Part of a small language model's weights.
Size: 9 layers, MLP 512 ReGLU, vocabulary 8192.
Training: a variant of Adam for these matrices, 159M tokens, 4844 steps.
Each number is 128 + 24 x the weight over the matrix's rms, rounded and kept within 0 to 255. Layers, rows and columns count from 0.

# layer 4 MLP up, 512x128, rms 0.0808, rows 114-130, columns 0-63
[[ 89 145 131 148 134 137 112 135 174 131 109 139 128 129 104 133 122 120 130 119 125 140 121 155 141  89 107 145 127 176 125  94 142 142 101 134 162 103 152 118 131 135 123 137 104 155 111 112 103 119 132 120  74 127 149 145 123 160 119 114 138 129 154 101]
 [131 122 131 104 124 123 159 171  97 108 149 110  90 171 113 146 143 118 140 110 125 127 118 137 151 134 125 111 105 173  89 126 148 151 163 161 125  92 167 104 129 113  71 134 109 154  85 142 116 102 110 132 127 164 158 127 118 127 107 170 127 129  89 122]
 [170 101 157 126 128 110 113 149 147  95 144 135 106 124 127 130 129 149 154 120  99 147 155 142 122 140 155 121 139 134 112 138 129 133 137 117 147 110 144 129 124 139 127 159 121 134 112 159 106 118 130 108  92 139 113 103 147 122 125 129 107 140  90 146]
 [140 165 122 196 123 145 139 153 135  80  96 176 150 136 137  95 115 122 134 155 138 116 110 137 122 125 147 138 133 142 111 140 135 193 134  76  83  93 125 125 123  88 109  94 167 126  92 125  74 114 146 156 110 120 164 153 148 102  89 189 159  89  87 131]
 [113 137 115 103  87 142 113 134 108 112 123 129 137 122 145 177 106 153 116 135 117 135 109 110 137 151  95 123  84 115 115 124 152 146 107 140  80 105 162 112 101 149 110  96 118 127 125 130 119 146 157 113 130 136  92 130 113 168 128 130 169 138  97 146]
 [132 118 110 136 113 117 130 132 154 143 107 100 106 134 142 117 113 101 158 150 151 131 140 104 120 123 127 124 110 142 108 102 129 143 131 130 106 136 156 115 108 141 120 147 116 180  94 123  86  93 176 112 120 136 105  96 127 181 141 149 124 120 101 148]
 [137  86 151 135 174 132 157 123 140 128 146 163  56 130 160 167 144 117 113 131  92  91 120 150  89  70  83 170 119 154 153 110 116  88 136 155 124 123 167 116 125 117 115 112 154 154 154 144  97 113  89 124 127 124 124 173 144 103 134  86 178 124 113 152]
 [150 134 123 133 128 133 119 117 131 158  83 126  99 128 100 162 104 143 118 151 166 140 154 132 162 131 137  76  94 127 131 121 126 133 152 105  91 167 150 141 135 126 126  92 145 111 127 102 129 117 165  82 161 121  88 134 139 140 147 157 148 131 130 148]
 [122 116 138 149 116 148  96 107 158 123 112 125 132  72 170  78 127 117  75 139  87 129 108 109 105 104 121 105 133 165 154 131 124 122 131 150 141 172 148 131 188 194 147 131 101 144 132 148 133 159 176 136 129 101 129 185 104 152 129 143 116 105  95 121]
 [164  93 151 118 149 117 132 143 151 161 127 112  99  86 112 141 138 129 116 118  93 165 130 122 116 141 122 148 152 116 181 128 169 107 136 130 157 127 138 150 106 154 162 141 112 122 133 152 115 143 114 142 136 170 118 109 149 136  96 126 165 145 145 121]
 [ 97 147 106 154 141 153 100 169 158 147 124 163 111 167 108  86  96 132 127 151 139 103 127  93 125 133 110 136 109 121 136 186 125 163 111  90  99 142 154 109 125  93 113 154 141 120 118 118 152 132 167 100 137 136 102 138 105 167 146 114 103 149  99 136]
 [128 134 154 146 158  95 133 126 144 100 144 117  84 146 131 175 101 138 104 130 148 161 163 119 116 131 113 114 116 144 119 130 166 154 117 145 134  96 145 111 144 124 115 140 101 129  86 139 138 129 178 146  94 145 123 112 150 164 121 161 128 110 131 186]
 [132  96 130 102 112  98 135 131 144 119  92 143 139 123 180 149 140 103 130 126  88  93 125 123 125 114  85 125 126 133 146 117 101 126 130 135 168 136 110 150 153  89 131 151 152 122 162 118 133 140  99 123 144 141 135 122 122 134 172 123 144 150 158  73]
 [123 131 148 131 101 108 123 160 135 114 172 132 123 151 120 128 143 148 147 125 160 156 163 112 137 148 122 102 118 145  83 127 147 150 151 145 121  50 156 119 135 107 104 139  75 135 120 137 115 163 136 156 111 144 122  88 136 131 143 159 110 102  99 121]
 [149 138 127 120 120 144 149 127 111 131 130 113  61  90  85 128 172 130  89 119 138 143 112 154 138 141 126 117 166 153 111 126 140  84 132 154  96 141 102 124 116 103 162  95 138 150 125 147 112 127 114 146 141  95 116 128 121 108 111 151  89  86 139 121]
 [119 112 152 116 150  97 146 107 130 177 120 129 158 127 161 139  58 139 116 124 100 154 108 138 148 141 112 127 125 105 119 120 111 143 129 109 142 164 123 106 145 112 127 139 125 106 100 148  84 166 121 155 109  57 157 120 106 143 151 122 165 133 128 114]
 [155 113 122 161  96 148 129 151 111 110 138 150  81 130 137  89 116 149  94 121 124  98 111 130 160 143 106 157 157 100 117 100 142 140 121 138 111  90 162 123 165 124 108  91 140 132 127  62 164  96 132 131 110 135 150 149 103  93 106  90 165 162 149 127]]
# layer 4 MLP down (transposed), 512x128, rms 0.0755, rows 114-129, columns 0-63
[[126 152 107 120 113 139 108 146 167 122 169 110 177 119 118 107 163 149 139 144 215 155 105 148 126 122  91 143 112 126 145  97 150 125 102 123 115 118  96 129 113 145 136 162 128  99 124  61 129 147 130 140 151 101 138 146 109 114 137 158 123 137 125 132]
 [136 152 126 109 160 118 113 136  89 137 145 111  95 143 150 105 111 137 148 119 145 113 151 175 114 194 111 108 138 122 119  66 148 109 155 119 125 106 154 142 154 158 136 117 144 178 126 148 118 127 122  98 143 148 147 168 120 132 107  96 137 152 138 102]
 [136 104 100 115 136 142  90 177  94 141  89 119 173 131 120 126 156 126 115 130 136 112 108 131 153 104 119 117 104 106 136 128 129 159 105 140 127 137  96 117 119 126  98 120 123 120 118 141 137 140 112 125 140 132 118 144 121 124 183 146 144  96 146 128]
 [134 154 166 126  82 129 118 104 175 179 141 126 135 148  94 112  92 141 130  86 118 100 160  98 150 109 132 139 106 169 148 141  90 128 145  88 136  83 148 153 159 140 135  78  96 150 142 137  92 103  94  87 133 126  99 165 135 131 126  85 116 204 192 127]
 [135  98 144 156 113 111 146 140 137 138 120 158 157 109 111 131 119 152 125 136 149 110 125 125 110 193 120 133 120  97 159  75 147 107 168 130 139 155 139  90 152 128 153 159 146 140 156 169  88 147 167 132 133 139 142 113 134 107 111 109 173 164 126 154]
 [113  90 127 100 150 139 157 135 119 103 121 162 128 131  85 136 147 122  92 130  90 121 120 171 118  99 171 153 120 123 141 161 133 121 134 127 141 123 109 141 159 134 130  98 122 112 151 120 148 137 126 129 140 135 133 136 109 113 106 140 104 117 163 124]
 [125 139 135 110 104 142 113 107  94 132 124 153 173 117 154 122 113 132 126 187 116  89 142  89 137 160 137 112 127 110 144 126 119 130 108 143 153 156 140 154 176 118 140 118 138 108 166  65  91  97 170 132 183 131 133 112 116 119 168 118  81 133 146 122]
 [128 106 132 102 158 133 160 108 157 159 104 135 108 118  89 150 138 108 141 166 121 137 145 155 143  78 118 147 113 112 119  93 145 130 135 133 135 126 142 115 127 101 101  93 144 122 114 130 179 154  99 106  97 121 135 125 127 126 128 150 140 150 130 149]
 [112 145  87 103 119 109 130 113 112 105 148 106 155 111 156 124 144 141 144 100 124 173 163 123 136 130 157 153 143 111 148 113 140 127 131  94 156 162 124 164 161 143 136 140 123 126 139 157 115 171 113 103 154 110 176 118 167 117 114 107 115 124 146 123]
 [ 97 131 120 103 145 118 131  89 114  75 109 109 160 122 177 132 131  91 122 157 123 109  92 154 155 113 102 135 133 104 143 150 118 152 124 139 120 144 141 140 160 127 103 113 138 127 130 137 153  96 136 120 139 142  96 145  90 119 144 122  98 123 123 144]
 [120 137 139 100  96 145 137  99 142 110 156 130 138  82 100 157 125 121  96 124 141 160 141 115 146 111 148  90  97 114 136 166 119 123 146 185 133 120  95 126 125 119 133 125 159  95 173 119 130 124 110 149 145 125 102 122 127 110  93 130 127 122 140 115]
 [148 173 115 131 121 138 153 125 118 105 118 142 155 127 106 122 141 139 114 126 121 119 113 142 128 126 137 129 101 105 133 116 114 115  86 121 113 116 129 142 121 137 132 111 116 134 133 106 135 132  79 112 119 131 148 124 146  57 113  92 131 101 136 142]
 [157 202 100 132 150 131 134 113 102 108  97 135 120 113 162 143 107 113 100 153 132 168 125 145 126 154 129 188 113 147 127 104 114 127 100 116 104 144 134 165 139 145 128 115 106 156  90  97 129 142 127  98 105 129 150 149 117 133 102 138 105 108 116 146]
 [158 165 110 156 107 114 124 110 108 122 128 132 112 152 102  98 148 105 134 128 158  92  99 141 109 137  86 154 122 146 118 159 115 141 152 123 129 125 130 151 121 128 101 126 116 138 141 106 116 133 107 115 119  94 122 127 144 121 142 121 122 121 152 129]
 [119 166 154 150 144  94  90 167 130 167 140 151 138 150 129 134 135  99 108 149 109  96 140 112 122 125 133 122 123 133 145  64 129 151 143  97 122 131 132  87 119 134 126 154 109 112 118 163 147 128  88 138 141 144 121 118 121 124 127 139 115 112 144  84]
 [147 157 142 117 119 136 164  91 130 164  98 148 130 142 131 120 135 164 135 105 106 179 121 115 146 157 119 155 200 157 100 131 135 157 107 102 126 109 103 126 144 102 134  77 125 140 150 160 119 112  94 122 131  93 120 123 142 138 122 113 133 150 121  96]]
# layer 4 MLP gate, 512x128, rms 0.0777, rows 115-130, columns 0-63
[[130  92 155  84 148 112 141 160 143 120 103 179 140 143 105 120 150 107 148 116 127  99 125 124 159 104 133 102 100 113  91 122 136 160 150 169 109 132 159 119 109 131  77 112 122 148  89 131 142 141 127 113 132 136 151 120 130  84 146 137 102 118 111 147]
 [142 135 160  87 124 135 128 130 141 159 131 157 101 126 134 115  94  98 126 133 108 124 134 144 104 146 112 153 126 122 156 134 148 143 115 136  98 132 110 119 125 132 166 120 169 162 183 130 133 128 133 111  97 126 122 148 130 159 111 112 130 157  88 132]
 [123 115 154 152 113  85 131 176 117 103 113 154 133 163 140 124  96 115 104 163 132 116 142 102 168 147 137 126 130 153  99 171 124 160 124  93  86 133 140 108 109 111 113 119 127 141  77 134  54 130 129 142  98 103 122 149 132 119 124 158 149 115 119 109]
 [113 139 136 112 123 153  95 120 103 116 108 149 124 133 119 161  99 157  77 138  93 111 104 110 114 172 102 124  97 104 139 132 169 135 105 143 102 125 165 128 115 142 107 105 107 138 148 149 110 106 171 108 143 126 109 136 108 180 130 133 177 147  88 156]
 [106 151 104 144 139 135 140  95 131 123  73 118 112 114 133 144 117 112 123 124 101 127 114 115 121 134 136 142 119 136 123 149 144 120 151 138 127 166  92 140 147 154 154 120 160 101 125 124 125 147 110 131 138 110 141 192 120 153 109 148 150 144 128 155]
 [147 133 136 120 162  78 137 109 162 132 145 113 105 122 148 163 138 116 129  97 115  86 109 122 174 144  99 121 106 156 158 168 139  82 132 143 129 133 145 130 125  98  88 136 140 192 147 129 120 119 111 123 122  90 130 132 132 148 132 140 122 131 113 126]
 [ 91 129 141  99 138 140 113  94  80 107 133 143 169 121 141 144 110 133 161 129 142  90 123 114 171 128  77 151 179 146 109 128 134 107  88 140 116 132  75 117 127 172 132 146  88 116 112 142  97 124 143 141 103 101 141 139 105 129 116 163 139 137 128 146]
 [104  93 165 152 128 159  88 127 169 124 111 130 125  70 144  94 118 121  72 154  95  97 108 119 105 111 130 108 144 115 153 137 148 123 130 120 122 152 166 117 154 131 144 120 107 152 113 135  95 163 194 127 127 100 130 177 138 147 202 156 109 109 131 131]
 [119  82 136  96 114 123 128 155 178  91 128 136 136 122 113 145 159 143 127 108 134 123  94 140 113 129 145 124 149 164 107 122 107 117 131 103 138 109 185  82 125  98 114 145 115 191  74 125 110 153 121 137 101 122 136 105 148 147 136 134 137 120 147 128]
 [103 129 121 139 172 147  98 143 162 162 128 147 111 150 125  82  63 157  95 170 110 107 136 113 123 116  91 152 102  92 140 198 154 122 138 119 108 157 158 108 129  95  97 145 145 116 119 121 130 129 155 107 117 123 110 166 122 182 148 127 125 122  49 148]
 [122 107 172 114 143 147 166 148  89 126 130 158 123 131 101 148 142 132 138 136 118 131 120 143 120 120 134 114 136 154 134 136 156 109 113 118 152 137 114 135  93  87  64 119 161 142 145 133  77 115 104 151 134 138  79 105 174 138 130 104 158 136 109 114]
 [114 177 108 118 137 128 121  91 121 174 125 150 103 128 144 128 104 118 129 130 125 178 128 154 134 145 110 173 102 136 137 159 131  97 103 102 122 164 125 131 132 170 139 119 118  98 135 101 120 127 163 100 110 119 150 161 116 127 131 162  93 113 143 140]
 [132  99 125 100 114 108 125 105 156 114 118 119 162 119 135 136 141 140 107 122 112 100 143 113 122 112 123 112 152 146 129 111 126 124 118 132 101 186 135 151 111 112 110 129 125 156 141 160 109 170 172 121 190  97  84 117 149 156 157 124 151 170  67 157]
 [124 145 120 131 138 154 125 103 128 158  93 138 140 139 121  56 114 118 102 133 139 119 102 116 153 103 114 119 154 111 140 156 141 128  72 127 129 129 101 141 142 138  94 160 127 105 107 154 133 102  85  88 154 143 104 108 125 135 180 125 117 143 123 182]
 [106 109 140 142 170  91 129 122 121 185 124 124 147 125 149 134  66 120 136 136  96 148 100 130 165 109 122 122 109 104  98 139 104 133 131  95 131 142 134  83 153 148 142 144 106 109  86 129  81 177 125 163  92  78 139 130  96 130 155 118 117 131 132  86]
 [ 95 122 135 138 165 104 110 185 131 119 135 118  76 121 153 158 130 133 130 147 145 149 156 124 148 103 144  87 140 143 135 140 127  92 142 111 136 154 123 156 126 135 138 108 131 169 167 112 131  79 142 107 115 106 134 133 118 140 110 149 142 130 121 106]]